config.yaml
num_hidden_layers: 10
hidden_size: 128
num_attention_heads: 4
num_key_value_heads: 4
head_dim: 32
intermediate_size: 384
vocab_size: 2048
hidden_act: "swiglu"
norm: "rmsnorm"
norm_place: "pre"
norm_eps: 1e-05
positions: "rope"
rope_theta: 68900.0
rope_fraction: 1.0
qk_norm: true
attn_scale: 0.273
bias: "all"
tie_word_embeddings: false
parallel_block: false
extras: ["shifted keys", "attention sinks", "capped logits"]
init: "normal"
init_std_qkv: 0.0854
init_std_o: 0.0
init_std_up: 0.0854
init_std_down: 0.0
optimizer: "adamw"
learning_rate: 0.00412
beta1: 0.95
beta2: 0.95
weight_decay: 0.064
lr_head: 0.00361
warmup_steps: 258
schedule: "wsd"
decay_fraction: 0.746
decay_shape: "linear"
final_lr_fraction: 0.0
batch_tokens: 16384
max_seq_len: 512
doc_mask: true
train_tokens: 128400000
max_steps: 7837
dataset: "wikipedia_en"
Each number is 500 + 40 x the weight over its row's rms, rounded and kept within 0 to 999. Layers, rows and columns count from 0. Numbers have three digits each. The size before them is the row's rms in percent of the matrix's.

# layer 6 MLP up, 384x128, rms 0.134, rows 263-371, columns 0-127
107:502503559553519487489474456518489485483556525546481515529520505479461432525424544477520474535491546515485479511519509512385468480500519566519473530537457498476538545549568475474558502492518546562437475461428493556513458505411525455479540449530431418499513514528522494492496500599538462463526475520431527585604549493518541531482491546474466464527542523454470528437472587547481491503473
095:528533506451515521464551507480553599460518490442545497510515466531512472509530524562495558514553536468521504475500462565525524493464528477539510476539486515496467552467447548605476511428492439487491452523475454474414505441436498575501538496556568505434501441458526583458510552440511489503477551454539518538441450581498472468511501488569457590493484479547493519513529489539462490522568
097:431467544634536471500464468497536482449470541485489543533475446482559488550498514451531507448490605427540491507525494480459463506491537488461538428457503507509531482478508459479526523580440484452464501503474514563501485526453474584507470533503530549489505486487446473461570460488475534494484541478542503538443458541486462542540448502505555539474525413574486614537507491527524535492561
089:547546490505566494512456509524425442441458474495603431525518478490531528474489478475502524532533500497538493526492483571501493576465556513475515499424577546488532488504518479440473481544554548556412491482471507517471452470409462594545512500523413501518477501512512559523538524476482571564528528489527481467478438439483511485530505502402467526531443478413496477497561503504517481551543
095:545502587495483481573480451535488583506478555508497482508500454491445518488548486521547545553548523563485489528499520535511462531541519428515550509516439478544517484640488418541423545489482512535469515461541498519499489485512560449492432501479518576524441475523491567524512507490481550456470500461502527505453513414471551531515564441547566557504499479525472490508437504464550542491422
096:509551534428522603448457489545552483414453495485516487451522447457599545497535545486517524524563530557544480451459562472471436487497463502517520652487490474541428521457495519504483484494522552480530543508567481509468475538552502479515479500514455468455501486531439487455474534489443522539528534456529443458549398476439506542498504484438491439527502503445483494476505501476492508516502
093:493517514424524432468463507532502531503492474490515493579439476464594460462525470611474440513479471487527531412472480538446511551474487479445550546436552560568462476510444512600463507521465468467531554446470533475527479435580485519518535501536477445508521585443530415498518429557533451489521510502481523486518462496488486492494587503499462517499488515479531473471495508453557474511493
094:480468537489508561481491524505513554506453520479526476505519496430479512475530558555490427553464473437508519546542498548532490471494493566459508517536483507576495589460476547558461522575517559520509445457640488508464474458502523481464442504505532559504569488527505464576454535475526429428473535488574485489500512480566532531524464462540495488558522584527471551476438496531483546546476
108:528514493503508538463550561468406494508547575516538574463564543412521451604450498453451528444538471509494432530524537559508546496473552495537478469422514481555516438532510527527516482523487564468490403499503437493513519499516442494515506536547477473480409413505457523463478496474484499480468505490418499555565499545473467487487565461561504539533512523519476540534460496495528463508531
094:483517550508482460415527410471469493532498545452523533519500474522456500530427507405493522550472543584484497527510490511518532514416535529431497489522532474546468578423542502512467495556490568459519505506554539470495450500473545497481482549426513459477432472500458466479467506504493555553474481475522552527560484470567513503389521520476623498544492542498577526530480464499492522480532
105:538499496462513508435514473573494502575534518537510539528566472467532499535545540475418485482540565488518502518586469486536465586523531482475533612518450537467526484523548495482541477554474463488469540479521505476574540466555490482557487539510587495501406538560503588468529508511498503475451464546467513518445477505540479503498528516514475514543490540526474479453549513579497551553387
086:447530477516529533512489485500485496525509497475464470419545470552565489529443552387550534528568465531516427491558481514450446475450525414528491414528536532517529513470450490503500486495432451454542401489533498487539491498568463492538446513541500472520533470523503533507566499482483549457478461454487456454536487530482492525583433476467476479547529506525567529517475618518543481457501
091:506477506469507444461496477571455531549452573508541447507465497490456494446483483549517536499519474501509520415465486466468491540505464552466517515467495532459544463532467479425588438464533556513475495541508451504495485510538523509478459429493519454488526459598557596483456456448592492467410574495499559506463489494490534478450523464482540568548496523494456462554524476556500580522451
100:546514546473473486489490472603506491489536474478509565540588428455477479479507473580514526554488511548528443427569527541503532467452569506504537525535553467533413478533474540501540432506526480556469542527518430494618525495476528555454462482517526534530500509447537466494560519475466533467511580432483504572535495496526496518512495529535449433522511506515454483471446496445526514530568
094:597508577516571470490531550564536499508539529575527532482460463492482451445515434525516545429464575564443517559477485474528525529560533537562447489486535483468536486492505437564495442499569495506543545539457456492600499443543491436489538473457491482481493513514513512532487490498543478464493440504604451500467445523491495522476546525447514536524528483575505458553478555449495486504479
107:504491540481539498491510517490482547506522500441449500497480468482464417454540492529559547521521480448581533488464549482437463517517451531464544526567473627455469461472434499490474507584464506548474546471556503512524507566516546511440520583417540471488478525483522516496474451398482480471566499481542448562405483466512486528458450510458455464458488561504524480509531461466446487512523
098:547505467445518529454533568478409467450459520592480500449493494514461519459544464537516482595438569468522445519451473450516498483529427496524546590492512510531474518498510509485551498534437544539493476522435517511528540525524487557506479434427536411515463488476515503494486482539546527491513520479565478514421527476499447529459516526442469485513478503438469544453443487509449437532400
097:551491454526523437501523492492516469511476497430503489464446436546511471483441432553518532483504585435443475513488480528495447527453457478516485565449528549472563532558502546485578498462580510485552541505498462514520509502552550519504606516458376513446490460548543408492514479480577480447442521504471471548446572515449516475484500523472499525488440486495504537520492525475542517546522
103:429514486601476478469460508421571523497474489519502502518416508510574491561456523433492574494479530564479509506573504387506530544507459480520498549510512526582477513503514449473462524460530559476481486487490523502480507484474452500563528469511490497564508599511495463483499533533532498544592541491479556492523550520504548495458474439465473499530487510533489553536483502592489508393567
107:510467543508482470517573543530464450522463455527460445476542474484535516509518494472438493473463461415514562389545489501513496541469507492483510554471487503435519493490485437508472495424478429494504488417493506493520486502522473524555440438545479475549510541427492468546544514478537499441542488530495525449456465604486432484513492485502365541500572462434524476477470577478493484452498
099:423470495498459471517535411519491472460494496464458502490495452535507494465535512494472517451455474466500528524519523478444531499505480459555528502546579540496453504488501479542469530523464490406512501527584463515455499523493476396526394473497562519531521487445501483506506487460455440524556506473531558500519540483502565535451561525644491499510567446543470524545502406483463554530448
111:493541497558466529506499503476435427584532520522505547628490536441535515436402528484480500470511383552547488480522548482518502571549493510480481564494490478565523513491507550498545473490499499519516533510504482473580480504503480503566466424548545502558415486515503509450513527513450509524441530412486506479487501487489459438471459453589503447507581539523475485510498530458511500502538
096:553413531530447396535447556446448498490478499564499516591470518546496479479498516527588490520505506468559494501501476493464538448522517525540535502496583513466444534510450460483429508477374498516481535458482557524479516478508486549505506436543517587500507486430506511510544547533485500526528435526461545526520522462464563491569517526551417532481456496560543471516529487487456444496493
111:500531514435522557452525479533521550485495456529460477471511486499523425475498491530508470440543512435477487418443449520476428538472469542498487567527497447442565428556419485503527504516474468479450508509532432529487506538516467507491560530448478475413495472474472468559518484471499518525462514540480497502443420464457547507500587461553512422394427516419504510495477458434511498482488
100:550432531513526553465420477577433482554484468451520532419465530483493453508549440482502461447469533468511531532383517584541504519513394531539481494558493567538516429492453465521509509521518528512458429459491460477523432497462533457429508507462517548469478559540505527457456425486498490505465477467515467450520493497517534489534429546471508568531518499518518533464522497499475525556557
101:492443512513499521502538512595455544486449458533543478493544418586522507451475516545414473495422488480450460446452417496511428498514459459443508525487504477529484509546510482515418518547538452483592493471380458523484483530586498476486538458458448488433541576426505523509479565440506552498495534508509521528509506446498500479510515473539519489522535476458556469497471488530509528463519
102:514482513455504508507503490514499462479455479469473471386530473498522496448494482533544528508462524514524474502428633509566527485451485547555517514557549453495483488603474437518509495501510447569553449398547499475478544507502426477468517552482505507473599517514500526509484431454505496595466509459521545393510430479509519520518579479502472480545509496510522473522485524439511516524475
103:448461499453556503494531591485550429559488526427482519588574460382463483551463566514558496488556583557525507566479530488435473496502505490478479554493524428510420477522526517503463521532472507511565426550549525492529525499519553554490505494487457483513456522496486505435516499531514565511506456500525488499565500427480528474474517467515497501415478501490520478439571462516489540555484
109:570562477523463537527458518454488524464519516473557417551498482490460552483529474539462479476456452518446511546491542544530599488425579529518494426460462433481470593484527553554516507486541536531551468449460475479521499374448504519566438451494547534554510504472516499499488530525540566556523500450469474539556514475484488452531497516496502507454444449520516496545446463495530515485542
097:460494490559528494528515510465423571541476488497512527525435561480498467474504490526470547510378421557500488561491541507555555550533524573541519516501495504487536452424512498533518530496458503467488456469543556492519523514519442503530465436608555488608482493484478484492606543508557445485558537452495510443490531550517524443522492439534508490538514482557545509497525472559499536483495
094:517521501452480535528507504539478522466530496528536523502492508451474496505509495429534461507444474425566564486494533557500436539517428399473545522519498561515471577484518468511525524545472472457488463547558468500440488608464497524538544494524545510493530490468449494415477424536418505477524518461475478492405571492504524557501459495530525522497542518481533507491511402523417575436492
088:513504456469477481474577470521484470489451458473512567460424513564504453511552531540519522493492519468495482469509451593457445498471489513480442514481522619524587513435425531478462543482475439400451488461417520562464475476548507454484517503477486564520443538508506468533493507472481526488521543511576535534431487498472482572509505529469568454448495461466533484516486457531453539448453
094:476514490502487528532487527476527498491435435481454430527499513512499529485505561509451535548504467576552524503483525558561492519498556581502505584488469519494494537483514545445468471497468545525452519486451556516446465492498499564406449487541444513489463462512514581507467519496476605471413581563500470531434483403498407451516543533507524497485469535490493478449466445440546481501512
098:468481495551487536506510488441418466504425479493515494434566494525495496453486478564608466470524434532461482476494553507462522454472479459542488519496498508473421487462524473470501491513536500576488527487526502537535519476490525560518526428492494412552526465467543387531478438556467534527474416506503467499509549516550536499471569524475504538529564509560466457528501455508465464381449
096:438444489517535451487535468536562434509535512532502433475550543477455471564493541484541546475533496531555500433509546488479578436432570523509508559428454467501539470492582553496499530551497534488516587519523495502481477520483489545561502457527520469460475448490429565496589491519526550479500488460509467518485424443432498488479548551489537491450421535432440479498524489547523464522503
101:464468515463489516474523572589518433429508523541537504496518483449503506513500552431503478487469529429471496482545506507428566463546461575524485463526520431383467522468495519500499478546438507547474452530547497508496511483433424602508494422509551480497499441529486517509532515532428440417439487516496519483510493511535555474425509487503495493442480513489604513486520540455536474474499
098:541467524487429548497462460535512517575494478493544538441527485451535560490490583485481489456531533538503477578528521477495515516486503441522495425549484473441468459556516546461538430477535457535508542544564450480443560532574518556509460536505566519520499414608500450438544481504511522438549516482426514491504464483503519477416574537561508528480491504503485474561492524447463510478515
099:450524497493562566442590492530543535507513449507433478454440491500518489567509470458438487514516498541432517478512505449521481500504490557459497548409485453556517429423511452455522428470573539542492462504483478471529554496473528564470444513502446468514479468596502494472486535556517454539477448492525448493535528523534482498482515479435561507505503511495370548545522508481538570489502
102:424438462542555451526552456418447480578504558515473493492506474533497505502534521484502440411440538521520500423514487476463587532494566536524467532472526545519463596552507415472511472518481445422484524497518494541499460472490547489451549459469460480502506510472531468429455502453439554513493478532463476501563436507524486535506473526496547501450491453538517565503491478585512549465446
115:458488469531451457479462477511447510532514512481487477599505447435474579470438460477478572595472483573513525502530549505499483586488527481558498568441498446452553472482547534478504468564467514497492528478481498540504545473440491557546466515508450493587489529454510513513556483508484600472445494538476468535458570506449500518424485487470526479467522535555474549538472435471558460502546
102:477472462550472464491531551512545488448498474490493539480466466498572479451497536479518529546488556501588510550505527532568474506430524497466447482470542525507539492469573475560517512540513448565588493474488515565457496505438491542437468553468474428534501462539498481472532546465475443540455586524457476467481500460512545526466447437564548502584482462522538502488526404539597474521510
093:523456436501559526514516528508510459567547461512485557486574485508478477476508576421453496480547523465492439452558466443490518514546441430447517449530537550481462524559520484515448486421506476419473486509464491431573514527544519515506586592554522539508497440547458515495527485517514524536473535481438514523560499494528444452472507503529492530448489546560476471413500583512510456516514
103:521503551420549428461541490524513524507504459450476487471439516513410523547450458419448469481502528504491425518472510561510451502525472536536535514461502503498498452462453483483545594457535474502605452498507497498540457447396492536522535494501460502537561529507466534481562456451533530500480475545507557481429561566464488573510482527414453454537499504510448511449532462485522479535485
099:462516483567477478508584568431437471544487513472513536505484500494480565541499545486500507464506478494487518531481565437460528538501541590538486478485475431460459557460499426481611438519436469544513496463492480519582446531472573502530478498567532523571482532466509529518513460483545521520485440491461434515494532559494521475550463397491442500525468477517526559493490514515520454412525
107:484500510532495481509438544511532481492500522519488497438556476480597604485527551493462530460499502505505493472500540471540474540589500530447488496440451427501478456525509504489529425571511541492488555460553467419598475456539440431534507505528504494512542545552473577444522530497534495485497462435497440542539452542491508479494448467504411466534530559549427510519443488516516510430481
100:571507562519517492528470538550514479510485490518536557474504581457439559462539539505477559565502504483472529535458478535523525521532512562478444528441451491479608453478551499473514474494503511544524533445403442518523502516565498501539575544517493499535470542589456554518458478488550555543449485509464453523530501512472484431513446432392502546521495515538511459421481538547488491521475
091:479540579503515559509523498506435476518552438528441462445505509479566493554544504467559522477498436485554561478479518555540541541467477519491541514466540491483488488524485494528484487543425477497419467475520472501517468486564486517585399482486598500395472528448511526563478535529488485521528558496494416475469460473493604528470547540449484495549544494531475456521554496488490484513427
085:523512564476503487486542461563416572456529461478512566562526513484525485428450462464513425512539446473450502435433554511477513528540569478458518442448500433469399457497509514492506473572530461486477564575492556509489495530470539521502482480507509477478461461498556474532464490489477498520478504570476485552509513528526545427496583482503473595508441547549433556525530519525553506503512
098:472533548494501525510464528432544495504520461483609502524496487491504512475446557513474544495463524513517521485489574484552469523538510482538499531526485486470469489560527480511408461432459502443455430481578512490514536519506563570486501542481474472530509534493465446455477454523631512483516432436449478561531483508458567453514439540455438432464462485537524526510441555580453455497505
104:488504482475494488448471490470469435476441485484504474521527483459537525554471527446497431506538493503487501556469530519522501457461519542499461538502544528474459478534535626560478577529466457496507461509468549511514462486519584496545598536521474587505550556496539503503484495437473544542487556513491544525551494453544505484441596481470467585488515548512425511430489411431544523499541
096:543460377550405516490546509415515538537464505498460567447500396481548508526496546511523478510486499479509506515469449416506508510482541530504432485448542440533530510490506404485432493524482583498489480448472455533575483547438525435481429501453528489483473474457558480473503452481535541478546556540493518430439502493491465463478496470542482516502489448492455527521509503458442512474533
097:520478443547486519494467480481473468517423491495463522462485451490419506532448492494555488475463471562552456485429514434523424491479534488531490535431548513465532459424493455531520443518558516508506510438427557527516483479537506618512480494580450414446431514522481535485487477499472558558443521467484472493501476474480436531479449446433546446525471557504509513533500501442520456464446
098:499505536523514534500531528505481500471486542492501489501466509482455431497477561568500472510529535419534516417472524516493492445446540493530567519470506626507615543495487582464508455626521485468550476482527494488585498502488473633482441459502497572538494449513508458561512510529478550505558512509433512479520506521482505525501540459468456454517496495491507533498519504522570561460494
112:485552464465457574546442501540479494541482523543506461466501452443482548444514479541525526484401504445503504531479508498511522522482559532525502503480511566541509494525459484500509518519488425516528581501487507532624518500478544595582529462477512485508514538419470557435573572434485467505483523474488540510468594516564530478574504489491540509461476503539519561493497526440474577470532
098:488466475534476530500496546563504491519501466518528469470486492470568558539448460567507563486449490527464477473511448517539492445441530496501462509466510452492472514509554495492539537544522439534494480476414539498538489494535529469471531527540472603459472538429486497571462477568557448454493429451503479496401430580472556463517487446476522538552460500541602514510450578477499452528490
103:601477522506586491468450545513536561565537471512510476500547488460514454495552490545557487519513520565457557485468525508469486545502444518535516404458553517496498515483521539542532490491447510497493519499471521551412484508495427547483516536515517458572541493505538417524503410508426561487500539511426433458526418499458502489503528468485491482456517520541489540506507608455539441477448
098:544493447606495523477419531555553563521484534503519446590478540517533533518488499527543454506475524457537549465545493514520585475484497466470527570503520551520540459604490480454526530578479379460496463484504451448475504509500499526520586521472567502553474496474461507555507557529504530513429442435493482528517533497469439464504447564476498523494461484491446471477502485500450465472524
110:484473496524505448469552541492557534479458475549596524469506522535424476472496524453561545545502517477509578524561572473577524475510511527533499510500489516484507486484519476557497540481465537540481480429505559512542509470465546526479492483461536474481483479443441539429532419454580463487467465498599492441533548527440486476500449534457440555476429496546435512548422489509441486462548
090:492481503547595488495526497486511419475548526540538462587528579508425496519490538539536507463544464509489491502460545449535501544499566539528485518436551510452480503529531581469490516544472515539448482522504577452495513470469539541503498515555481477414510478481517491475522441591492549521551540474429476546483456448571496420488484503429528504461465549413461424511497469490433487496518
098:521454499560486528511516471509456551475476447521389461462516498500535483466517553478534478533482497515526437531485497410496543504533472454565465440488522564471552438512455543500561513458551471545564464527463496414518522518477477433475538449503440458539579523534518551461534547508541467442542435487484510449502463527451573558513443514471468511480542489426529519531525494549592516465496
094:333426475498472467483445411499449542526495529477464545450557513472519466547463574548464499518518514527456517509500519506495466448502434536461512503522501513495535476528466525546461512489507512519526487464604490487377474499504517579468472483453525535516495482512514436455526467509507510394416466490464503513501592525545487477530507474474460478523492508458534556536481500540498534536536
085:438579543576549484523479567503536508532549507502499549489467506534484539491568506493468511478465484490481476514540546504534528481512491588524494438493538433476440505553532452550477494542564566460517516513614491535540479532492510516464455454440459512561456501510502545577526398475524484442474511442548483500507530524551571552412454474517503495468489573570527484520487522485468552555497
101:487495550466526445511544551519452468403507521580493554560521502541549458503518424484505468476546493502500482567604446511432484445460458581541455553542524549518497484512514536482533539468515476487509507493512487456435483537471499477487477468554516448500497544494511571483557467498553544428448496488511562490429506539426486480527463489600506471484534439482582510424481498523446506506529
106:494521499498498508519452463505458417520547454421509561544519536523535467514572530542589544506503539462493472538559571481464578524489491564461586550537480487483531514535422559526512477527481478555481495577500539501563494485540434456522505470507485476487497465508483476522493466530511422534507465479503468473594563417556425519484459452527446502465558490534470532472473510477495490416443
101:466539613433502543454553463527501414545496532493439530472487521514523479519487524503524573477546497466487455508519502555570494406565478458487560517482549538529528482452551470441448487480506478426491477463484494513404495442483502528523547476506467502576575433491542515528567392518545453460464512521497463475500519462538554512490465508500480529442518491428513541506510490476563519501455
088:436486569593529486528456503545488478458525487532431469435519460421447552479469502465585565545455434516480520474470553525523468438538465570515458515447473457511491473488529509518472411528439505454478489502451516481524530494500428558511509464552488461497594538487482565418521519483520525481443488439535485501489410535522485490528469470491484458537500536555531539459486540516461474454445
089:509504497516539450485583565481509526473439492504535563462498511491493468479505549507529496527469489521469542504474503494563423490509526481536573450543537464478532515521466536528550504556503511603493520496534494502483427462523466547504451548447525455488525468584480478493396508456499468437485514459502471518509463548477604491458550468461488544521490574434557577487478515434538508419405
103:505501518442502487484516539511448475480472461458500467581555483458482473529553542448500452488582482528507508495504595504487499481546491526493500478501487474555500406537495557459527472482444595540526518486530484486545479475552444515537467439502499472454448458555519473506440466533574505537463509441498560494465466421473482552572471454531555419514584548482525537520522457590507463453440
103:464447430490553509493541508485500475456583489493476533586467491500549504471525495429484533456491536450510463418519539532538538450496449493476369479480430598478511449512500515479551516474518472460459460513474483523522436481512547435477488501462458522600498481451468548553477482417459448542438498495468446499501496465507523575490442518527433517519478443503466461516471452541482505467471
096:470569441530558415541500492558502504512472481548549507431459519474575548441533578516538487489541511471556482579440580511548455502517480494448498548492536559490435491568451499487445465526453501497454562531562528509525452498485465506512516451490465485521482453500502541465584505455511530466481539487561491487505474438489521511492506498498415544520514545454495446606502476556428460536502
097:501471475450494458489482501543495437513507438585558544484489551450545538480462468552482429413433458458491510513478537519532483567506568442507520468554541569495442555467475488449496443543463431497503475499582557505500458464504441488449498537494506539523537510488482511526531536431484602445425502448495534467460498546500540466465578532525493575473483538453527506482472450468452511513481
093:522529517505494460489483543446509490448449527484554527526537497489581450474555444479464453560426462486528480518513466511547467539457565522537502490487484470449453484483502576520507484548494492514471514495425495526417559467534505451493525497458514489502552526495491470498526609515527492444430582385497509521507464407528458428485502473483466417528482592465429508448481447459492503506492
113:476536492436489562539506487486537473473486505402483518389538517538448471515536467500464507516451492552501473496491566443392498516457517458486447445485469495463384491433482474531476496513497491455535545512576437535467490530461483526468458520511445480552477523537491561493518514462433512563475492462398482469540471502568573563515527470492487477510536487509460492482480461466524510583556
105:432544462436488546514543557494509452525498490492591429470513483518519527520499490561480548509524461464558519515428531545593490464530421518588515492548507523495529518501486518530493421427449491504546471530501513524558527476541533543548575505481496543522525477481502485464503580480526411523446548507554539454532588532527474533540475456481426485476489495432515456482598503532518477488527
095:466457481479513527484480442552540451503459509464502504550514546510558453558528560533581485519486481476445469475588518552529479532530446449510496492506524462496546536457559496483517445469543486428480461516435534515484516429475548455518507456488492554489513543547541484391451488485513531542522589514517531464556492487473473444473450458526485417513483529404466463526470534618489532535485
097:601483428452561535520497472492528515496490474523464529540503502547516427455414522493583441491505435464487456478545464501484475526509488515529447522437451557482457439466514561460541478531561470453512500549608484496508508452494464455558422473494525531424447512532491476500403523512487511497459467481444458536462498455477513495528487510505513525534589495449520457459447555480488451559511
104:474476488486516552473468451507509494562464503462517534467459434508517509442498496563471477543519455498527444507568504443499568471498537418549532503517556586495477533479453522479497509502433475451496515480530458529539532489529483525521535477514594567480499495487464450502572472493415577537549539543585547506562576538545526457516543557590492465528552516460567477496541495486561448535502
101:509470525537477613473603605501469535543549487437464544493520445472469497486493484521494492527484492512528516537461502551451549569498497451536529431470519462488539480403504466467482506492470503466494527520461523532460461485515481529491554497503495502495569402392492514530493444493520488562533520485514453422481536505501513448438509414472504515464442506468511535516494430571576468535469
100:454585497578490545538531517499448550480523484527497460515583482457562545499543567530474470486622514486527555530513504543529504438496494542446523519501497490497451476540524566485440539528553478606496538524497442545476512522448498498469517456478519521490501499513502514425474542463416482531541507590507479511528481437500464506545551535551450526498589446511443472464543460513485552526553
096:521532539508467483527513454542450551499526548465465481524517499504541467486561538515540477502462496531540476495497474504462512473518442535563555518486535505405448506551549507467582428568541448547486505523499492411486549494456512484421464457557542534552529470459461419510489469497413530423523486499451505423457539427492474552505412517521503458516542510520570427482473510486484467431511
099:523506549559500506476536561510529537500522525479455516505457469452476557509503577498494535459556607459463483449568564522505539538544543537496461459476503463513508423475496447486560482531519500554447503564531429501471491533509485549564519505491475503532532509482492502503522488536466463467492513515474446510451474442492501457478447486340558484464548560558425586499469493452490487541450
099:480548448467466562447525434530498476469569479481499532499492539471440464536494457484500459449468539474446458493560546560470542512475487486474516479463467396414509449458479443467558480492488540489526488445514507473567493518506500516510518506481514475584583425512443517512552492473502441508440475502535465457524573515543475554490558425468467548573515486557483483480443500468464465497604
104:514478438526509601462478493439505453485528475442495494484599449494504459488542578511506548522467473453574433496449496396519474512513468529435520511528510509484403458542536540531498575536534543494506482460553446439472472496467483535475567492496486482502493542499440421459467480516441506502528541507497514493444426476462453470466525572533501549491558531584478518468521533471541499544540
098:476467451466556424434561556516522481500486531528494507405475460547545521484567512462514553489501552486497444507576521476547525504538493475447514415507459479491558490529487501553480514450491446535532486529523466516513458453491533535493533539424442482422580471504513485502462475451492473481506513477547406504556443475508538493471500464522425476541481490436450398485419561484483516557469
102:436499453463517481492505504516560498435500453525499457468501510500478503504467546519398484546490500512530536442526499492475591528495469438485539583542466480574472451449467492492500487476450501519548481558454526491505461479533493427495486509504481545464528556542569548470464623457476488443489543596552482442465426477470496495569464558493524591415514477477492501525538491534503527516541
091:488548525471561577494563419542522507493513527485455458603513531487555531575530471537583442555506507487489445530520544378514471513502514489510418450511528508560574494529453549548432491576520455486520531537457510524492505531450547471512514449513506487518493523554476431507457527464585552501503507459490528496538494492476537525483478512531543437491544466515501535451491497474532497529401
108:481505535478493488505478434564477450504531523465531544506511484500546479552466464489387550471537460479495551488482472503516464553518516489505537575506475498510472482559562480511586456538609535555455514523456538481529532482553514541622431504479537579538502449492571543511481502542535497512538442523442449493460493531548428545505447488505473546457527460518541495529573504511571461498512
103:440489501485504525536448531470534492463548497469474559476454427512517519506479505512544513493471467495610526456437461521532513523539463559490464524493479387540535519583468476499566536510561542524438428509494468515488513485488544429567480568472494586442459480438537507458488509520479507477535605456425482440475494503477555525504468492547544461491476535526495538418452492526486488500439
080:484470439432473439468474465518512514479488489464479482526472414538458462527489387528559486478448429478449491469517468522521448557480404503428508483492543481484543538456464523433511514492555469553564493475547505535459500496529462486518502564542498460476506526562551476469520510427536400440506501443504491522503496582533520479477519499507456455492594484405470486538554527510509490560499
104:491561529510515521478462534532490553561478442512410434511408529514489538467533517556488412550519531486521531458492485509501530507535526504496554608417465486491553516525521507548507493540451535547477531549458408524421549486475519539479560513477522445466492509475467506468496503546549478609519568558484470478546512491456500460476478481399534485489479546540470579459511481497534485525521
105:556540534511454444500498562543503538528514559516502466510510464562466513512539558498459456492561522497430430496491494506475476518607552488507501552430508526573540461501452570516507520515468446510481518578419538511519500464557522430501468511529490504516443472514499529547524584490524466429603464488482520476495548440487470511453508544497493522487422565508540528461465578485522582492452
100:559509458543581511528539583424537555497466542522440469453508401514449533536406518529471406491495477555379527466518523446425519535482497467510495477487443505541516509555503483482510494424460460508495537487529558488562479506566466450490553464497484427524471498526507435536540502439458493436472487503499582488463494515474512458516524481508526480565462511538457521500486524541492526489532
106:540484509466503455479532535494513490482434497616559528430513467461487497517528478598497491509456552479428520556520452533503444494505578492558481510485505474535534446472472493494488444521417547491473473556475422520454581462472546479467454523515487514471466488422540418488563453476506513455500543513449579549486550524492429556465456528597510542506520491525477484504492526507567487473479
096:416508483473487510507482507457489515509469442477514491518514473527522516505472580519498390496515482480498507464466542510450526552493461513504517480530502551465481469583505501464413473554438534473482532475528576449398539488457600548497396424494512505540468527500475519483461512492443487489567513493413487469480536505511507569495547504560532445490509477474505567502579413508496431455531
094:499523459445524457470488486496512495506545493557547522493477488555550491476492512564499486520515435542541468542475510468526567560508515458528536440530525528397553483526474431470511464498531533444490488561509521470470514453491523513490478572560451529513464423519522417538497518535515476427508533528423533444502568519576517583440455506516550473535414511504508544571532558483546407511495
090:464513559454501552537419488485523493588502454512468544442474495493487590500560476514548520513457474520546494556471474505584507563558506508437428484501490516471496394484491436551494540476493427579425480498449473506512503494496492439472536479500490536480524500545482442500418523518522538510456478530529500473440521511548481470494462443456446468504462510564576537464425509557525474562544
099:494509507507499525516449502471439480450526572495526504493419474441478487478479447542527466524399505529506511529444574560459466525454442467507463481516522507488551455454478482508486450544524466532465429502491498592478439539498505530514448539462451536558503524541512542475500527429549436452488471456488507458484479581438576552491561488553487477503449502534535523488498500537515382415540
096:490546481505520533487418453494591515487492493512483536492508455537526399538491484423423500504518447484510492569444474545460532445451458519532518543484528511530528496488495494540451433519493504549446467493475509504480476475453583535501530481423402471532578462498476511461517533489527495515555481556530428513455507479502549509543474603514525482557520459501511468454623503466536458474444
096:506493469481638480520505545485520527510500521563461533578513527501479521479545484471465478552468514512510469580488479482443502490456553489507541526583462536552531535547478521493528474483424481482519449497498552471567563467468558496451497528468448513448439526519515486468575395456497410441525473457568495431513502388489508573502550504501497456511536472527498488513457476503495480541536
100:468492553494493443491547532529437517448535467510495562464540519438532528489494459504477570528500546513493490509488429458497495447540473450543501505464526538485621465456470526432514524490521552494511462495485493515492496483553514517482463582497462455463484428446476437487484532476463511493459474523517561602568493426462490478409539519558432515455473501536503450523489569456508542595434
092:466505509538382561511486533475479494570494516409523531571533522530489489533514490473451501477526459476522486482520469434513525509501476501437507494514516477474418482482479471499510543455478466459487420544534525493437507525463544477481478532464530511479488518527491426523455507465453435492556505547495565563591610459551463598510509500574550454502503509565432536465465472469561553505517
096:527562465458417493450496420489484481482495536549533507488501519528537511507554464421406482519480485556492522569462474545551493451514511475473522501543473486502505464583529521528486446500502488534524579537503503496439510520496498449511482489462460443484489543531556495574500530537484576583535546525427561539441546462455487436487512461464526480481579509399445503480503526432577516538489
101:529472473466513481516474492538453532464537418575528441499482527587524479524491535497493463472437529405542513526498451574492507455464485479497477545452505525471505492527490503550487415405437498445449513594518509527578490479543449490550486469466452510431482469503544509484485547503559432517494492525487465539392552497552534544575515458474481427527486506465438494504498542537522540471476
115:454512425507480498483512583403536515472501533539488500474498511475501444501444426425513562519557544516494468443516541521514482448521555511529474513604505458437496551568465491494519563436514518568521468392560496502451483466426565550528524462485457474509544485513466481461495476526557500599495466462508514500494479501523527553504464549528449546529527425531458497523510487473456463464535
109:518553510402472545465498451484575479500554569570563590488603496554443499487465518500535537471484548503524492548529523574470557521500521494498491504467575464502523515544476481458486463576497475497458505432574466469498517523514475513454503463518509496487464523448467583473562523488543545480525499446506570535438537576576472494548529499505483430522503509461496491445439513480507566496550
091:552533541481422561477501542526516474540479533520571427487489590495466526540529441541473550453518500387546452458486470462574463384475528508500516525465451536527494454444527491448551494470494510475569464489526515419541471505494485444473468468541446519548509515473485486464490527554451494510440490429523496513524413578509504486520498451549538483478496487532443505500499589490531465488480
092:522454480510477535492493505464460548572485477467439526471533505505485428505425509506480482452464526544492491469523538442472515564523567504470532477477504435480535489481502489525520451517429538562521513556501470485546493459509450446530494554461502520459502461570530474509490567505486431469492564431529550500605477485498522466459522475450592558538513474534389406520571444497519463568521
092:503470543534506523494472509508458404488540509463540573467508453465562565586531592458517578485584466437472455504511512503545491500497473520482528494469576523518488422526463548508459504458477468526549449452475544484527513491509484466558500476519481431450549518497481481529420493505465471524554468500504478508489429591498475494528507541423481494582458528538474515562541574532483541427523
092:471490486466542583470509502565572479583508491499516542535570527481539533531482499478442502517506424548528530540541400534488463463499496575457508538483478431494559447450500554496565511588446556549495451451497473516502494478494464453483496491541488451470530464508498540494439539501623544512504447461540506494551425521471418476492526461462442520463547479523534496457463468548517498509484